From a checkpoint of a small transformer trained on Wikipedia: no biases in attention or MLP.
Each number is 500 + 50 x the weight over the matrix's rms, rounded and kept within 0 to 999. Layers, rows and columns count from 0. Numbers have three digits each.

# up: layer 3 MLP up, 704x256, rms 0.241, rows 501-514, columns 128-191
# down: layer 3 MLP down (transposed), 704x256, rms 0.227, rows 501-513, columns 128-191
# gate: layer 3 MLP gate, 704x256, rms 0.23, rows 502-514, columns 128-191
up501:514454475508526499461497500576547518430582533440563521498519523533465495476481462530479550508508554479505468417531403539429619491471507609386527390467510502517527442517473459505453456481529436
down501:508400521525534452559537530451408461521526557553570521379455417500502538474512473516537516520472493480445536421502591448569496499491428475513533469488454488479442541546527447439551476607491569
gate502:436481436498590517531471511508523527521494572445496412605453504476543516537489501496527546466487469533531528417413535439498505605622492469454494511498452447566450450466522496431445536440427500
up502:511560588538491429535436522467560443459543518540583482463478459478458437480420545473474473441445497517541572509510446536529453481417461516494556439439532547547485564466426489492477481503595443
down502:536447501502517476513491498514554551373529630409492488534584522491475519545505506523444509553435481527556529478558518411534487536424600496509420463552514479529451431485455538550420475531578434
gate503:524625442463498513448428473452531515510488520467502530564527391516444450481467453454557540479521465497528471589476551478509420480562484460437528586509538554496562531580494520511508497530465486
up503:459422513564545474559461470601401412480520541521493515513572543489432463566505542501549500529458473531554580527525377525508500538512522472434473575456468471463558581500543484448475448448453501
down503:521515512508499509584580486458482505514549503544390525566478455493575405334486477429530461434461548429478516523400460525533508569557575400483533532507498510565596528480522551549442519528475518
gate504:489527461606525490444448552573461523484519517559595494470476564476621441595507437450472427513520528562465510461517515488480476511493433580503490467536478441514503517537423415538460472519527570
up504:506462477346522591496509517396446481485463493501486412471491515567458536400507517558520502511548496464508518539474486605535518479508496513451556534481471599494531462467531544470472505501551358
down504:516539414392512436532537471460504411462567510479517561497525455502455563526418570504533468458466445472610488558521475483454501547402481477528569551379440489502492481526512514575499577456399521
gate505:490488510489420496470491486511582467493520448567555512468496499524535593532573476432517535531456525455511546544563484515471514551535484568511565502473468497516442480419570531497466491488482464
up505:495466481478520513513558482421504480509521516495461500462583405499502488434535491494506541479535536520445565551495477506471421524481518560496541508493556507488540490496493529493446628466437483
down505:561455486461548488539477525435443511459485387472562495526430504564518475570458553506479499598421448443465481420476538484487519447494473604511551453450459577416516519497527450519531445486487528
gate506:478551436569444564513482518446461464474440456470457513524416545511523521507533514453501435446454534531496479539540474453545607470544456527412535499525448518536463498495514520446460466509416503
up506:521441471508465526535528567503552528554504489489494503519597475511535562564396467555422512471526484494486477474459577513471537505539422437507429579389556484564420530443543515573503460427494519
down506:436437490459541602547543543523475519536566457545545527573531472531530517519436492448410501437560490425518586591444494493472454513372543504520548532451417550519473544530576523505474514534603483
gate507:499469478411494498425440466529533456400377526475622537541514503547536513500487509514505474499593480477545550559431514352514501597481458549505499491496490618356473487579474574564536546501461476
up507:504512484500448582468483460533549420502509464559463438491545593437501545542405519573526383539532407541485532405545579503561522503491487509536506473455496501531548513498493599514443572482522489
down507:569502541537446497522569476524505507531467454525485556551432486504557466492492496532545499487414491547463534520553461531482458597525516509540492576600499561546462504464595492410528507500499573
gate508:444479416468455488572482465541482533460550464504528531434492492515525519471486532512562565463555453455538552445573464495562494451491540539612511565509456507481517500443462444512480477522433586
up508:541528588528446527483443563421524466502588591425548429522527542463532530454549387445520525452502487474560480501528502444442462493517474499468538383435556458487567462512499508489502562509422461
down508:465561475521503520487517478475480511406601397501478426533469440414508495545515521453417467448572497518540473514459556555449419602507480545536538445497507436482455518442520544539428452553482498
gate509:545550507497471436422511560493368450496572486493475456577510434496520500536506540457458416498493515535538453450512540530517493550601497529555466514586509483494483577460488445565480461479474504
up509:522481487582437543548512495527411470494498492449574421464496513458471505456501471526539589543492453454463359405518480502588482544535516542388483481492559481556510526482512536578581498506531529
down509:432468569425472472540445415490506516481516543402497578410503574488476664467495476504445473531443463477595461485457522563459419512456542480492437495572502497520440525425533552491512542573546500
gate510:435478386511530507580520468543494501489438441555510583555528515446454532439483444553489419576452560557488463463549507451610530526435381476530461521454515536435533537475510420565450508425587483
up510:410502498507577485488427504558523415549596521527445506521407558450504509506479478486463481528453499575543441484564584445494538522478435519424532525569537498569481412522462449515418605375465421
down510:505509487480596573456516438484549533397663540544543624440491492458549410419492512437594394513518424549485438568429445414496510426484480472479507527538492562474422451495578515390496506568518458
gate511:495520411536486614505484445452386468594486462504444409452514558562520457531546531464567529520412550421476386525634493548462425476545652468460507488542525532466511446484558390579487486472542494
up511:553507425524547468436541493494613517532589554596520493514399471499515574433522467538478491526463433476448472420447446493501430601499495529542485514555451454514514429429541482438518550518479523
down511:457576559522433486479521500561505453553489492539447543528486563469527522495470422481551531523532523489548512486544501483465447536519441505526407540567503431565454518517464498530497513554509542
gate512:570558437467471460425432468468467529567449538526586519545538531428481417485478520500443460497500532501532562475447469460541420521499423484547516489451494585537376490534511486468613499528473493
up512:517398486471571504420445514527470485516520528477548521414415514536482609511449510468554603480539498566521495488443625488492496481504486518492455502494508547424558460455499535444443469541535487
down512:558619501488548561484485554484615520463530431479525549550498488549437452507479563597506496466407477585379447521427435457449505502497476515457466538518516547485584474466488502489468558439444496
gate513:417521439464407428488585484408441433481449380620464646510564553510526458470495543510465594537489519495509468512512504537493463459544541499491530553526607466457536590600451420520452480566506560
up513:530534507458439449520522469488543537440450485438521493505527505500560509522543539497486464507541502469600502415540350557518597541444523495529590510524481517541496486505497518522528528567538466
down513:480540526467629523511570471540511568590481543522415411502567479460472381466424470429485524485551587467596490545439485548556509623472426516464597457498621569487481530516444437547471450485488444
gate514:494516492533504452490517422521559515437559437526506483529502469458484434463489613423520506538532460495460492512485409526511494441530595483500475522465564461420536463402522478509538540452514479
up514:540431454433479443558536588527480462575511483466563498442459511417540522448486580511572453484535572635514447619534505515519502506541514443432487572443491512529537381472544380536457497493453482